config.yaml
n_layer: 14
d_model: 96
n_head: 2
n_kv_head: 2
head_dim: 64
d_mlp: 256
vocab_size: 1024
activation: "swiglu"
norm: "layernorm"
norm_place: "pre"
norm_eps: 1e-06
positions: "rope"
rope_base: 10000.0
rope_fraction: 1.0
qk_norm: false
attn_scale: 0.125
bias: "none"
tie_embeddings: false
parallel_block: false
init: "normal"
init_std_qkv: 0.0812
init_std_o: 0.0703
init_std_up: 0.0812
init_std_down: 0.0
optimizer: "muon"
lr: 0.00448
beta1: 0.93
weight_decay: 0.048
lr_head: 0.00468
grad_clip: 2.0
warmup_steps: 200
schedule: "wsd"
decay_fraction: 0.574
decay_shape: "linear"
final_lr_fraction: 0.0
batch_tokens: 8192
seq_len: 256
doc_mask: false
train_tokens: 97520000
steps: 11905
dataset: "wikipedia_en"
Each number is 200 + 30 x the weight over its row's rms, rounded and kept within 0 to 999. Layers, rows and columns count from 0. The size before them is the row's rms in percent of the matrix's.

# down: layer 7 MLP down (transposed), 256x96, rms 0.0582, rows 48-71, columns 0-95
# gate: layer 7 MLP gate, 256x96, rms 0.103, rows 49-72, columns 0-95
# up: layer 7 MLP up, 256x96, rms 0.105, rows 49-72, columns 0-95
down48,106,212,190,160,251,181,229,167,164,162,184,254,199,240,158,215,187,235,207,193,192,146,242,190,208,181,206,190,212,204,323,176,186,174,163,233,211,198,207,182,209,204,217,187,171,210,177,200,213,186,199,166,226,203,198,203,221,181,189,253,203,222,201,179,157,204,207,232,243,219,238,233,168,245,179,213,182,182,238,94,177,210,212,224,190,243,172,193,176,165,141,204,193,196,201,213,214
gate49,099,191,214,264,218,162,146,195,216,178,195,207,174,177,209,186,147,244,213,155,177,221,211,218,196,189,206,240,170,147,169,188,169,180,221,212,171,124,252,177,150,201,194,208,241,216,170,198,197,222,200,195,217,222,218,247,218,205,236,231,219,167,135,212,218,222,166,147,244,234,236,210,186,226,181,184,160,237,195,201,185,239,237,203,153,200,155,167,226,244,237,169,248,175,190,214,220
up49,097,203,269,215,174,225,203,198,211,179,180,198,213,174,251,191,238,149,164,190,181,171,210,198,218,183,183,157,219,201,231,252,185,171,190,232,222,187,258,212,173,186,121,175,217,214,229,186,222,143,203,203,166,201,209,134,186,224,203,196,220,174,195,201,151,256,155,142,199,193,200,209,216,220,198,196,203,180,233,199,236,177,196,186,240,226,178,175,208,211,241,241,134,263,194,267,204
down49,097,210,147,219,193,212,232,241,169,184,126,174,202,213,213,256,176,203,175,238,154,265,223,116,208,212,190,203,197,266,205,204,197,181,261,207,190,250,185,217,223,165,225,179,193,225,193,183,198,212,171,194,207,195,205,214,181,179,146,174,131,218,170,215,213,226,194,194,178,205,166,201,196,180,268,172,175,226,210,226,137,231,201,155,185,200,189,247,190,242,210,220,182,193,196,169,238
gate50,101,176,219,237,205,224,211,192,136,201,224,237,190,172,161,221,181,216,207,210,213,182,247,201,191,148,162,147,170,236,170,155,247,191,167,211,243,202,213,190,222,191,191,193,153,187,191,201,156,178,233,206,121,196,218,158,232,186,245,227,171,233,198,202,224,214,245,288,253,184,199,179,154,230,212,210,210,218,226,204,227,132,202,156,208,212,155,166,229,228,205,207,193,198,238,200,206
up50,105,196,213,210,188,181,147,205,196,206,214,209,235,179,184,234,156,164,172,149,167,168,200,177,175,192,206,248,184,195,174,195,191,197,175,173,233,216,239,189,229,198,225,164,185,172,180,176,196,208,221,176,220,224,207,142,313,240,196,237,187,175,229,203,220,206,244,246,229,182,160,164,205,154,215,183,222,208,205,243,224,193,262,256,201,193,244,137,147,195,206,200,222,148,224,194,198
down50,106,210,160,192,215,215,174,207,223,191,158,252,222,212,217,220,208,162,176,279,202,207,190,204,196,215,206,306,139,184,179,214,181,265,172,254,190,213,207,212,189,179,263,167,210,243,191,177,253,196,248,153,184,187,232,140,226,154,163,207,220,209,182,165,188,189,209,186,191,203,195,222,155,156,182,243,197,176,146,232,188,184,224,206,215,181,220,204,181,181,232,181,191,188,215,208,171
gate51,104,209,221,243,224,221,182,221,152,162,182,182,135,235,203,205,197,189,202,196,249,210,227,203,149,197,209,214,165,225,197,219,205,194,166,202,193,252,200,248,170,172,213,166,194,167,234,173,137,181,185,188,248,168,203,172,187,141,223,198,192,134,259,225,215,190,176,205,239,285,195,208,189,177,246,198,198,194,206,213,200,201,223,170,236,237,210,216,156,217,232,213,278,163,168,200,169
up51,109,156,229,160,215,208,233,167,230,159,234,204,181,178,150,152,231,188,205,162,229,132,203,198,221,269,155,242,222,207,260,193,226,206,205,233,226,200,218,159,204,168,207,209,221,196,187,220,171,191,150,197,270,193,190,148,162,237,220,209,228,182,217,196,247,231,213,191,170,227,148,217,161,182,184,205,195,242,189,169,198,194,156,195,156,168,245,178,245,234,158,186,222,210,188,194,201
down51,105,221,194,168,193,191,157,209,245,224,204,176,173,212,196,204,240,216,195,213,161,189,229,214,242,219,152,174,153,202,194,169,234,161,167,175,188,121,213,260,203,230,204,196,207,173,173,273,180,177,231,184,187,199,192,191,171,208,191,214,183,245,141,159,193,192,181,171,202,224,178,278,207,189,236,160,245,222,279,189,183,213,180,184,244,181,203,237,185,271,215,218,193,222,172,200,215
gate52,101,157,162,172,220,197,251,131,224,202,207,231,237,195,206,213,183,225,137,213,213,195,179,187,133,248,201,239,204,263,206,164,183,218,207,237,175,180,174,167,215,170,196,218,231,149,226,200,141,234,180,185,210,224,184,211,213,197,207,178,221,249,203,242,187,221,200,212,198,222,225,212,212,225,193,225,177,175,160,226,163,211,199,195,226,170,196,230,271,159,203,202,294,210,163,182,163
up52,095,196,209,149,233,143,236,194,202,240,208,187,196,180,160,261,249,246,216,204,209,156,211,244,149,224,200,203,218,155,151,141,228,203,179,212,219,164,204,171,187,253,200,199,234,176,166,186,185,176,245,223,149,191,182,183,223,198,207,196,186,186,186,197,223,222,238,234,210,216,191,164,158,183,229,161,198,208,235,161,256,150,220,247,179,204,177,172,232,219,249,221,162,193,191,185,263
down52,096,211,221,248,188,175,253,177,160,194,187,186,222,211,196,196,201,193,157,208,282,217,175,194,147,225,145,196,222,224,234,210,166,162,156,195,215,196,197,173,230,208,208,228,127,210,166,195,145,244,158,171,187,191,177,214,194,165,236,142,227,230,270,204,186,199,177,226,164,214,165,248,188,181,189,168,225,192,244,211,202,276,217,185,193,209,233,255,221,231,196,214,183,199,186,207,191
gate53,084,215,216,175,206,242,164,192,176,232,279,134,237,179,175,195,198,246,229,227,216,228,167,237,201,191,173,208,216,177,178,245,160,234,174,157,177,240,190,217,184,181,185,174,211,216,223,168,241,184,158,160,181,191,232,190,186,202,157,235,231,205,213,202,186,206,243,219,177,196,215,197,164,191,206,270,155,254,227,168,164,162,235,213,225,124,213,219,161,201,217,206,163,160,206,236,216
up53,089,171,210,193,191,237,180,154,241,225,192,148,221,194,195,227,242,231,185,209,194,212,191,217,221,202,212,225,219,171,171,183,170,208,177,193,197,208,231,199,239,220,187,200,215,216,236,149,229,199,225,138,173,259,245,153,152,218,162,198,219,199,238,195,194,185,158,206,174,234,178,191,226,246,242,221,165,249,183,198,109,129,227,201,179,154,241,201,173,221,183,201,234,168,153,208,241
down53,089,194,198,195,187,159,236,222,159,188,186,233,219,215,215,204,170,156,177,163,161,197,176,174,218,205,225,174,190,212,240,168,231,139,189,236,192,184,197,184,151,203,244,214,187,176,181,227,158,195,218,232,244,181,159,210,259,209,267,182,167,196,208,197,219,211,208,194,260,178,226,211,176,166,184,174,251,129,221,205,285,219,200,216,198,244,193,200,258,199,220,173,187,192,242,166,141
gate54,087,271,248,184,169,203,203,219,190,190,220,209,219,167,198,199,170,193,217,193,179,192,173,195,213,191,188,172,190,215,256,205,205,195,169,252,162,176,175,249,218,240,213,245,166,159,187,137,188,199,190,172,112,205,187,263,199,177,211,201,186,205,207,228,226,240,231,199,138,212,231,201,180,213,151,210,184,149,184,211,174,234,186,199,182,267,213,138,249,212,175,194,198,209,160,259,206
up54,088,136,158,195,169,199,172,194,140,237,160,159,200,171,202,151,229,193,201,233,276,231,197,170,207,183,176,193,240,164,155,189,215,229,196,172,206,227,215,199,223,182,195,209,235,231,203,217,196,189,184,293,219,150,227,155,206,205,213,244,185,206,236,189,225,209,204,218,234,184,159,259,189,171,206,190,195,194,211,194,219,151,200,204,168,184,255,192,195,213,245,208,255,172,183,136,208
down54,090,227,176,188,174,192,230,198,260,244,235,237,182,177,207,203,188,214,291,215,171,159,202,194,156,219,209,191,219,241,272,162,194,157,166,215,240,169,164,202,179,153,228,236,145,208,183,189,213,177,219,143,179,246,149,197,220,172,182,153,174,132,204,183,194,222,195,208,190,237,212,208,231,208,236,250,197,192,210,194,182,209,191,232,224,195,183,213,229,188,159,202,169,209,234,232,157
gate55,097,234,175,178,199,192,166,220,247,169,209,252,217,166,176,274,207,211,203,187,217,211,156,184,203,165,198,150,239,187,130,201,218,213,166,231,207,172,223,184,178,203,150,230,209,160,143,241,168,268,194,186,250,234,194,223,160,200,226,206,237,153,236,194,247,170,138,197,187,227,209,207,208,256,215,195,211,213,178,188,184,184,202,212,200,148,171,182,207,201,164,219,234,254,184,183,219
up55,098,218,261,207,226,208,188,225,210,207,167,252,118,266,165,211,190,167,158,207,179,216,171,185,247,148,227,169,235,263,171,166,232,159,179,229,245,220,196,194,214,193,175,192,136,217,160,182,206,214,216,172,200,210,132,221,242,214,242,229,148,177,221,238,188,190,240,210,183,245,196,186,201,225,195,196,193,175,149,237,200,201,227,206,211,177,177,235,190,186,209,157,191,189,201,179,178
down55,097,173,241,176,196,216,168,242,179,232,174,171,193,218,194,161,198,204,179,253,211,249,253,205,166,229,160,256,207,181,136,209,203,207,218,212,216,137,205,208,221,255,195,187,189,219,266,223,163,175,230,209,175,163,152,180,202,205,209,161,226,219,206,223,227,266,232,200,154,137,210,219,204,155,211,199,149,172,216,226,236,191,190,195,154,195,161,167,182,205,234,257,209,199,187,185,187
gate56,102,158,208,218,213,265,227,166,170,196,186,216,187,222,123,199,183,203,196,238,188,189,204,213,209,165,229,173,202,282,164,157,193,170,165,203,125,222,195,166,158,183,204,218,224,244,210,182,151,189,185,151,231,239,209,205,166,175,172,232,222,212,234,218,223,234,203,144,244,184,208,270,205,191,160,192,179,205,203,220,219,209,227,206,184,205,155,204,169,179,180,206,220,215,193,278,203
up56,112,231,203,233,209,266,220,179,207,221,249,215,214,122,271,184,230,184,227,190,215,181,189,249,218,206,207,202,185,197,179,242,185,169,196,201,154,184,198,258,184,223,204,175,251,205,204,191,164,159,188,217,179,217,179,178,214,192,176,177,178,198,215,201,203,201,188,195,229,232,234,113,191,183,152,273,160,227,205,202,175,197,203,224,200,179,218,249,264,199,215,205,210,154,131,161,197
down56,106,222,166,201,241,242,189,184,190,217,242,203,200,212,195,173,232,222,228,190,198,175,192,189,154,206,187,210,250,232,209,192,243,185,188,200,178,161,258,231,168,201,184,193,175,167,116,237,190,193,248,191,236,204,178,164,239,187,155,260,145,196,193,200,177,202,194,184,141,167,216,128,213,219,204,201,162,183,266,239,255,169,190,223,184,188,223,178,235,205,210,182,163,175,245,216,237
gate57,101,187,243,186,197,228,243,174,175,162,210,170,199,238,244,200,208,206,137,181,192,182,222,216,225,153,213,229,205,203,171,223,168,198,202,217,200,213,173,188,173,197,273,208,81,192,226,224,220,187,177,184,181,231,181,218,286,206,196,216,219,166,129,217,206,215,213,190,191,171,194,219,229,179,176,242,194,183,213,240,243,158,176,180,211,265,231,243,198,181,172,206,170,181,213,199,207
up57,095,213,207,200,227,175,201,139,182,239,150,206,219,213,188,181,174,160,231,217,198,221,210,183,219,188,190,217,188,188,255,219,229,196,239,155,212,252,152,187,198,234,222,221,215,163,163,198,149,222,204,194,202,194,201,210,114,222,164,200,164,211,234,184,200,189,196,148,233,171,217,203,260,152,197,203,227,231,264,224,187,204,247,207,159,175,202,177,224,154,231,140,227,255,229,156,185
down57,096,218,179,183,213,162,193,143,161,204,208,259,186,213,184,185,239,220,121,217,186,158,190,251,205,200,249,163,246,180,166,207,159,165,225,236,169,200,195,186,223,207,218,225,172,274,178,212,221,196,191,194,206,225,177,235,199,139,171,211,206,216,191,213,204,237,194,197,149,233,209,155,226,191,252,237,192,218,139,221,202,215,183,181,202,203,251,182,207,183,221,211,163,202,163,171,280
gate58,093,216,131,232,223,244,228,158,154,206,205,255,243,191,209,195,215,170,194,158,212,184,209,175,232,225,177,214,271,243,264,201,161,217,204,203,186,199,169,209,175,210,195,208,220,206,179,179,194,190,236,151,197,201,237,211,229,171,223,206,188,180,210,168,194,252,210,173,230,231,247,159,206,208,184,215,200,197,175,196,204,172,275,121,154,223,171,202,212,202,153,134,195,218,167,230,181
up58,091,170,160,174,195,202,177,205,208,221,178,220,227,192,225,201,205,232,177,234,214,232,221,193,199,215,149,184,224,211,122,233,188,162,162,242,169,227,271,212,212,197,146,194,213,142,184,197,195,181,214,243,235,202,271,142,157,225,227,214,247,171,142,229,193,232,181,225,174,201,188,210,230,201,201,238,174,196,194,189,153,160,172,236,181,161,234,189,177,203,214,201,209,209,251,137,180
down58,094,217,230,216,190,234,166,186,236,180,140,196,191,194,212,187,231,126,244,180,200,189,181,218,218,201,214,190,246,211,204,168,168,238,185,176,221,148,145,197,212,217,244,215,216,226,243,223,185,196,235,156,167,201,193,227,239,165,162,217,154,202,199,184,183,206,204,164,218,191,208,188,195,244,238,176,269,209,141,168,220,228,252,191,158,241,240,224,223,190,142,177,167,225,191,258,168
gate59,101,228,201,166,183,253,233,168,214,152,229,190,228,143,182,200,179,189,176,204,224,197,199,197,258,170,163,195,211,174,181,191,176,161,159,209,185,213,207,222,223,138,171,138,252,249,155,168,161,189,263,209,188,187,193,196,221,173,246,240,247,170,211,240,195,212,190,208,220,167,220,227,231,227,202,220,204,249,148,202,197,172,173,196,222,234,216,225,232,214,202,196,173,235,114,202,214
up59,102,208,234,198,215,240,176,246,158,244,219,223,217,232,184,194,173,186,177,261,181,197,193,197,150,189,216,192,229,250,189,195,211,197,210,183,245,164,181,169,239,169,238,141,222,210,162,187,189,215,212,185,181,240,135,187,181,210,164,196,202,182,184,201,205,177,181,162,174,157,196,201,241,200,229,191,240,249,231,196,243,215,231,229,155,194,215,189,180,214,220,142,148,165,171,232,296
down59,099,216,243,176,196,157,122,169,219,179,180,188,236,240,239,175,266,189,191,190,212,194,239,213,193,205,183,202,176,184,215,237,219,173,212,224,211,201,201,170,148,205,220,156,184,186,214,188,208,197,221,276,153,175,203,183,202,187,189,208,199,227,185,176,163,220,180,250,244,242,256,267,202,217,199,246,201,232,161,142,211,229,173,206,152,158,151,217,173,166,192,219,251,174,219,183,181
gate60,111,255,205,237,214,197,193,207,159,188,165,157,172,182,259,238,212,194,188,174,136,178,175,223,193,192,211,214,237,192,140,190,206,232,231,201,218,205,179,238,180,155,182,250,216,233,156,142,139,197,242,175,240,221,255,203,193,154,185,237,135,180,197,223,210,227,199,156,214,134,179,206,208,168,172,207,213,251,198,229,202,217,189,242,183,229,230,207,185,229,203,219,236,182,202,237,199
up60,113,175,147,270,171,167,221,209,154,198,227,250,191,211,200,226,185,179,178,185,208,203,215,210,228,215,241,201,203,211,170,263,229,183,233,214,123,189,196,211,193,202,209,193,209,182,234,235,194,153,227,238,214,163,192,210,196,152,217,217,177,234,204,222,258,238,242,231,206,188,204,176,184,254,200,272,201,169,202,179,221,179,136,123,203,182,158,196,231,171,186,201,173,191,210,149,176
down60,103,221,203,203,221,189,128,197,211,204,217,178,195,223,225,190,223,232,209,213,238,234,166,173,216,254,188,194,180,174,258,192,196,195,243,134,208,190,219,181,191,210,158,195,214,195,230,237,215,203,196,227,130,175,229,166,252,176,192,140,232,159,217,244,197,196,186,191,162,174,154,239,180,176,186,201,216,179,186,280,259,212,150,157,172,221,281,191,201,187,211,215,199,180,198,224,201
gate61,083,208,166,233,203,193,194,233,208,241,207,217,186,225,157,265,166,212,217,199,203,208,141,217,176,209,168,212,184,178,188,252,212,240,161,206,164,165,233,172,211,235,189,183,180,168,251,209,170,259,206,232,280,221,171,178,212,210,150,241,204,147,152,186,212,195,179,199,205,187,220,225,139,222,238,209,207,207,218,254,180,205,243,196,241,133,165,171,165,202,178,197,185,221,171,206,162
up61,084,178,164,180,184,230,250,204,177,202,218,147,198,185,215,218,156,173,200,239,197,175,160,226,238,251,204,225,191,195,181,242,205,207,190,237,177,208,188,133,186,167,175,182,246,182,243,209,168,257,222,233,241,221,145,192,214,200,204,223,201,237,172,236,146,227,175,173,221,245,238,177,196,122,202,227,176,248,226,199,210,204,194,170,161,196,231,179,184,230,140,163,219,248,172,192,198
down61,086,222,202,204,174,136,209,203,216,224,229,211,176,178,156,197,188,256,175,200,219,201,189,186,151,196,207,217,208,206,198,184,196,207,241,215,211,244,201,292,179,176,221,246,178,225,178,220,239,131,197,175,169,139,221,201,166,138,162,173,218,192,212,214,211,190,211,188,226,167,154,218,198,228,218,184,235,148,167,218,215,159,157,239,167,253,205,229,210,194,232,246,229,153,250,196,208
gate62,088,253,200,186,237,134,195,258,192,152,194,236,150,209,187,243,216,213,190,201,200,218,187,108,213,202,182,212,202,153,226,205,175,187,189,187,217,203,196,221,193,174,217,165,251,217,220,219,205,245,167,209,262,236,176,202,192,176,188,178,244,155,243,197,238,167,172,166,165,249,209,234,171,219,182,186,225,204,205,178,220,253,157,140,205,209,211,186,259,217,168,234,210,205,174,170,185
up62,088,157,194,322,214,207,199,179,218,190,178,218,230,196,163,132,248,205,202,274,200,202,212,244,152,209,210,203,183,244,214,165,180,193,192,191,245,241,187,227,193,200,174,197,158,215,160,239,194,209,192,245,180,197,226,230,212,193,216,234,192,160,185,166,184,131,145,224,232,197,163,199,224,193,223,208,195,178,200,166,229,192,164,196,214,198,247,196,227,197,195,181,241,209,162,245,193
down62,089,174,204,239,191,242,235,253,226,195,195,163,233,177,161,213,141,187,158,186,192,196,215,171,189,190,237,181,118,158,238,187,252,171,156,159,161,190,232,176,166,222,256,249,220,192,214,202,225,197,251,184,209,248,175,163,196,266,174,214,204,146,242,200,189,216,189,197,225,208,206,165,182,205,186,184,205,181,218,242,217,180,220,186,183,138,227,220,207,219,192,209,243,183,229,235,164
gate63,099,162,221,193,251,226,209,232,194,223,225,179,163,198,219,170,206,200,219,199,165,195,140,159,140,197,215,206,170,234,199,173,215,197,219,200,239,214,183,181,210,192,266,241,185,230,203,269,174,258,161,164,204,268,230,190,145,226,171,201,211,167,188,186,199,196,208,240,181,221,206,238,215,169,157,225,248,225,136,199,200,236,189,155,175,161,201,208,167,183,194,245,244,186,150,200,218
up63,107,212,216,208,235,145,188,186,178,176,198,172,228,195,228,227,222,159,185,149,212,197,232,183,225,189,186,193,221,202,215,204,155,200,174,212,249,195,235,151,189,211,203,189,169,174,162,171,266,205,213,201,231,193,218,196,188,279,248,243,188,231,145,170,241,165,209,207,216,137,187,186,230,180,163,264,216,174,190,203,168,179,172,200,267,223,205,127,170,208,140,228,206,218,210,219,186
down63,101,246,216,157,142,176,220,181,194,193,219,143,209,217,245,173,199,182,202,245,204,178,144,231,175,174,189,244,232,188,189,246,221,235,174,216,215,187,191,175,141,184,187,243,183,214,226,149,141,178,215,185,205,196,177,175,137,229,164,156,256,172,165,240,224,208,183,198,202,188,171,165,235,221,197,194,205,237,200,270,197,239,234,176,247,224,197,218,227,182,222,208,186,157,246,211,197
gate64,099,198,180,227,226,206,199,141,254,185,182,198,205,195,185,240,111,146,190,149,194,172,209,213,194,210,203,165,229,211,230,178,192,176,179,217,173,248,203,198,211,191,213,187,170,196,239,186,171,190,192,192,185,203,133,220,190,206,197,183,298,209,218,226,230,180,161,174,205,234,249,224,162,180,148,198,227,214,200,236,234,224,208,191,199,182,152,237,197,220,252,217,151,184,263,232,237
up64,095,185,181,183,204,190,211,162,205,167,208,156,247,223,258,179,200,221,215,211,186,246,277,138,218,185,177,247,173,213,156,177,216,184,194,186,203,207,178,205,184,210,155,137,199,223,219,195,166,187,231,177,171,211,229,194,223,209,214,185,193,180,208,208,185,238,231,198,206,162,180,238,200,206,215,136,266,196,176,194,269,165,209,197,193,216,180,234,257,250,244,148,164,242,244,212,234
down64,093,178,155,220,191,144,148,176,172,241,162,209,170,182,217,220,139,171,193,194,164,151,185,174,189,250,203,194,201,202,229,219,215,219,241,181,184,268,233,201,200,155,199,229,141,167,177,195,213,194,230,277,224,134,168,253,187,182,210,147,227,229,180,239,208,167,172,194,218,184,224,259,183,232,196,200,171,210,195,227,225,208,234,164,207,192,236,220,220,191,200,209,181,216,234,245,200
gate65,110,171,180,147,210,243,216,171,140,165,161,165,228,177,158,201,192,241,233,198,233,196,197,227,230,193,191,206,192,215,202,179,255,222,189,199,184,253,282,199,202,218,181,170,172,284,216,206,151,144,216,166,173,204,232,214,148,237,205,205,188,161,208,154,208,179,204,223,228,252,205,220,186,173,152,220,236,176,190,180,244,197,188,151,201,200,237,212,235,235,202,229,173,215,176,193,215
up65,109,172,247,227,200,216,214,168,248,175,119,245,194,162,131,185,157,224,160,197,215,239,229,201,190,189,174,231,225,169,209,192,263,230,175,225,178,213,222,126,192,262,140,218,233,189,182,250,183,215,208,219,159,195,214,183,137,195,223,176,214,222,219,214,242,203,205,162,189,235,207,214,234,172,218,175,223,186,184,205,197,199,169,204,203,233,181,228,163,140,210,169,175,194,207,206,195
down65,104,175,175,206,216,207,186,198,148,274,215,136,199,187,221,138,230,236,236,205,231,180,198,223,243,185,191,195,235,224,232,199,179,187,206,245,171,224,233,252,189,207,195,193,214,241,175,191,175,178,239,169,185,154,145,205,178,219,172,164,217,138,222,202,255,203,166,215,206,242,154,203,201,197,180,191,198,229,147,149,241,179,242,223,176,180,166,213,259,179,200,235,199,220,225,158,191
gate66,092,192,205,221,185,164,169,155,213,207,239,205,206,214,211,236,174,189,158,227,200,229,196,253,162,185,183,177,202,218,242,226,178,187,209,183,192,231,222,182,186,246,206,158,202,244,190,177,196,144,184,207,199,218,283,176,153,155,153,233,225,191,188,304,254,189,199,160,232,241,231,197,206,174,185,194,185,181,148,151,208,165,218,257,190,213,173,195,237,193,236,198,223,204,179,166,204
up66,089,207,222,219,187,221,251,193,146,146,183,157,181,170,206,251,236,175,134,166,227,193,193,192,208,207,188,252,193,127,187,145,195,212,224,168,177,189,204,239,233,189,185,251,253,217,187,197,193,154,216,221,194,164,186,188,262,217,185,190,213,144,200,136,214,232,201,212,221,194,184,227,144,227,207,222,245,192,251,239,203,165,189,151,191,173,201,212,212,206,210,206,233,191,252,208,213
down66,095,208,204,226,213,210,140,167,188,222,137,124,189,191,188,177,212,208,188,159,161,195,180,241,165,248,225,197,175,218,199,180,204,195,243,229,217,231,237,197,214,230,217,184,171,236,190,207,210,192,161,222,224,252,166,263,171,184,178,233,228,227,175,239,229,194,195,180,188,258,206,108,246,199,167,247,203,169,175,155,175,197,203,243,202,184,198,199,189,204,236,259,196,229,174,179,218
gate67,107,188,190,226,209,217,277,212,226,201,202,230,204,226,213,224,186,238,221,210,193,183,186,222,276,210,208,221,131,240,162,211,181,225,204,240,204,187,192,195,153,167,184,190,187,136,172,188,184,211,171,196,178,218,236,228,171,132,228,194,174,197,163,158,182,219,149,205,220,146,159,291,217,240,216,162,196,193,227,226,161,195,169,220,261,246,202,182,176,231,199,194,190,198,210,186,201
up67,110,244,173,223,191,157,124,241,158,244,248,198,201,242,216,194,218,206,218,194,145,195,200,146,239,188,216,212,224,251,183,187,207,216,155,195,153,174,232,212,225,198,271,133,270,195,217,172,183,183,182,229,228,231,183,190,191,231,222,170,227,167,192,203,240,186,175,201,180,231,179,139,212,212,191,174,151,191,205,190,183,124,193,224,198,212,240,195,194,216,232,191,207,183,195,225,188
down67,110,255,198,199,242,173,202,179,175,227,143,204,219,248,178,234,134,204,224,204,184,212,199,229,158,165,143,201,203,236,243,155,216,185,257,222,183,176,233,225,166,179,199,166,252,195,170,147,233,166,172,172,255,225,185,191,194,183,173,157,193,171,220,195,174,127,235,233,218,219,160,182,184,206,210,143,205,236,199,171,197,210,193,233,205,188,230,242,221,198,196,231,196,233,237,177,225
gate68,106,220,213,223,145,179,139,220,220,191,177,145,250,244,202,238,230,175,155,194,188,144,183,209,273,231,158,201,131,178,189,197,216,182,192,208,254,212,220,176,186,181,205,141,258,240,229,225,197,229,192,194,158,198,189,196,206,163,193,240,196,208,211,241,206,195,206,229,151,184,156,201,210,189,188,220,225,195,252,191,191,224,210,272,207,176,184,164,196,251,186,212,198,151,212,178,198
up68,097,197,206,196,186,254,221,185,209,216,178,224,208,196,134,184,167,228,121,173,178,199,174,172,273,208,224,150,203,182,257,211,223,167,174,251,189,231,158,181,210,222,191,199,235,236,135,262,205,225,220,189,167,202,216,207,194,251,216,189,163,189,189,233,165,168,173,189,122,220,173,180,231,215,167,230,192,230,205,211,239,171,156,238,228,208,221,169,201,231,226,220,185,220,187,196,209
down68,096,192,175,262,188,140,225,161,223,210,218,220,191,191,241,189,207,176,211,255,207,240,191,248,170,186,220,206,217,220,170,194,210,247,227,180,177,166,172,214,213,178,153,200,190,196,204,195,223,131,182,171,181,198,241,241,183,205,157,143,269,179,211,199,149,231,221,194,209,186,241,211,230,162,249,179,145,211,205,232,206,246,147,140,222,186,187,207,217,188,208,177,187,240,166,186,251
gate69,108,196,180,193,239,196,164,166,234,175,137,167,194,252,204,227,226,265,219,186,222,171,174,258,197,185,189,207,201,183,219,217,212,205,187,175,195,188,222,193,197,225,199,79,219,147,193,217,204,196,191,173,202,140,210,190,239,184,168,205,144,203,278,250,209,231,230,182,215,237,229,213,187,175,184,192,207,199,196,168,193,224,220,246,171,180,216,212,243,229,238,176,228,205,168,205,162
up69,116,214,150,180,266,230,245,210,194,201,245,147,215,203,216,182,237,183,286,183,181,191,185,238,177,185,201,218,185,187,227,192,212,228,234,182,185,189,187,128,180,179,254,126,215,204,226,171,214,174,224,218,233,210,202,197,185,162,196,215,200,246,179,199,213,191,200,160,212,201,149,228,157,190,223,222,150,222,187,163,155,266,156,178,208,182,256,244,181,194,212,218,206,218,180,179,227
down69,111,235,189,209,163,208,213,198,221,227,215,265,189,209,194,183,254,198,227,263,201,209,219,189,258,196,224,202,236,235,195,170,156,208,181,172,201,148,217,187,221,169,175,221,215,220,200,183,161,184,266,165,175,166,134,215,189,193,210,157,195,196,229,207,262,235,203,151,183,165,217,129,192,208,212,214,218,163,161,182,170,168,194,170,228,174,194,269,227,235,217,148,225,177,171,227,217
gate70,097,172,216,233,246,225,158,206,208,225,200,221,199,172,246,246,234,240,171,196,176,214,161,204,159,218,220,166,205,179,179,140,219,202,175,152,248,184,187,191,198,137,247,208,157,235,219,225,205,172,199,150,158,192,235,222,246,240,229,208,186,212,247,222,196,173,160,238,193,191,215,129,209,192,221,181,150,224,212,193,235,176,211,190,205,255,204,227,184,183,168,185,223,143,207,263,206
up70,094,170,128,186,212,191,197,263,174,175,257,213,181,165,214,161,208,242,207,184,207,188,235,168,203,189,195,205,187,216,172,264,188,196,206,132,167,235,206,219,204,210,277,217,183,179,196,217,164,191,235,202,246,195,210,237,156,233,192,228,176,142,169,201,189,240,162,208,154,229,204,247,182,193,187,229,216,221,220,238,207,207,172,253,226,147,203,188,160,204,222,231,153,194,212,201,144
down70,102,128,206,211,274,183,157,151,199,249,131,230,196,235,230,166,200,214,218,196,232,201,183,173,226,160,175,181,222,191,223,253,225,166,258,192,132,214,222,178,242,175,182,203,252,175,220,175,207,278,201,219,206,223,162,179,205,231,206,170,175,189,190,215,189,206,197,193,204,221,210,239,162,159,157,203,213,202,205,203,175,203,175,191,171,159,202,143,223,248,228,208,183,213,223,197,227
gate71,104,181,180,240,151,165,179,216,205,176,201,186,248,243,213,210,197,265,248,217,169,218,174,262,196,179,174,162,149,207,185,200,226,201,156,201,212,153,181,239,236,224,182,186,177,208,193,189,174,168,203,188,225,223,180,235,209,120,210,202,222,168,255,236,242,210,200,224,198,242,183,224,140,178,207,185,172,213,208,141,191,190,244,168,212,255,196,178,226,187,172,153,185,173,208,258,221
up71,097,160,250,127,202,247,162,234,135,135,205,152,143,161,244,214,213,216,197,160,207,201,176,224,206,201,209,234,250,150,232,188,183,248,204,179,189,141,206,182,264,205,142,228,206,220,170,228,202,210,204,203,195,213,226,202,187,254,195,181,205,203,231,197,192,220,195,221,203,240,207,189,173,176,195,214,193,197,251,192,230,217,146,223,179,182,226,177,177,227,154,215,250,207,171,199,184
down71,095,221,186,259,185,204,228,196,186,271,219,214,251,167,138,194,211,184,209,214,224,207,159,185,181,214,184,214,176,206,173,225,164,190,194,198,169,243,223,187,159,213,215,230,256,179,169,177,194,212,233,154,197,187,175,193,254,204,239,253,189,211,188,181,245,250,192,174,180,168,224,212,255,243,200,198,182,225,171,152,218,142,148,247,256,222,169,190,199,178,205,147,177,158,184,198,170
gate72,098,235,217,174,160,199,204,177,196,141,256,242,205,201,167,188,231,176,197,163,220,209,182,192,144,191,176,223,203,202,198,116,222,168,191,230,238,207,222,195,247,206,216,223,190,278,226,226,131,189,208,173,165,236,185,170,161,181,210,185,208,242,179,178,227,266,176,183,191,229,200,172,180,174,223,155,270,195,200,221,247,216,240,161,238,204,182,197,197,215,205,212,224,211,223,246,212
up72,094,184,215,209,205,166,204,234,217,198,193,204,196,207,238,190,246,190,181,165,172,218,219,126,238,191,267,176,186,186,229,144,121,259,191,203,224,224,173,208,219,264,188,209,213,200,215,224,176,212,179,159,189,163,230,204,211,228,213,189,244,187,173,167,231,174,170,200,260,179,149,181,199,189,185,177,226,232,120,173,249,173,203,183,184,202,194,211,225,238,178,213,148,181,210,253,192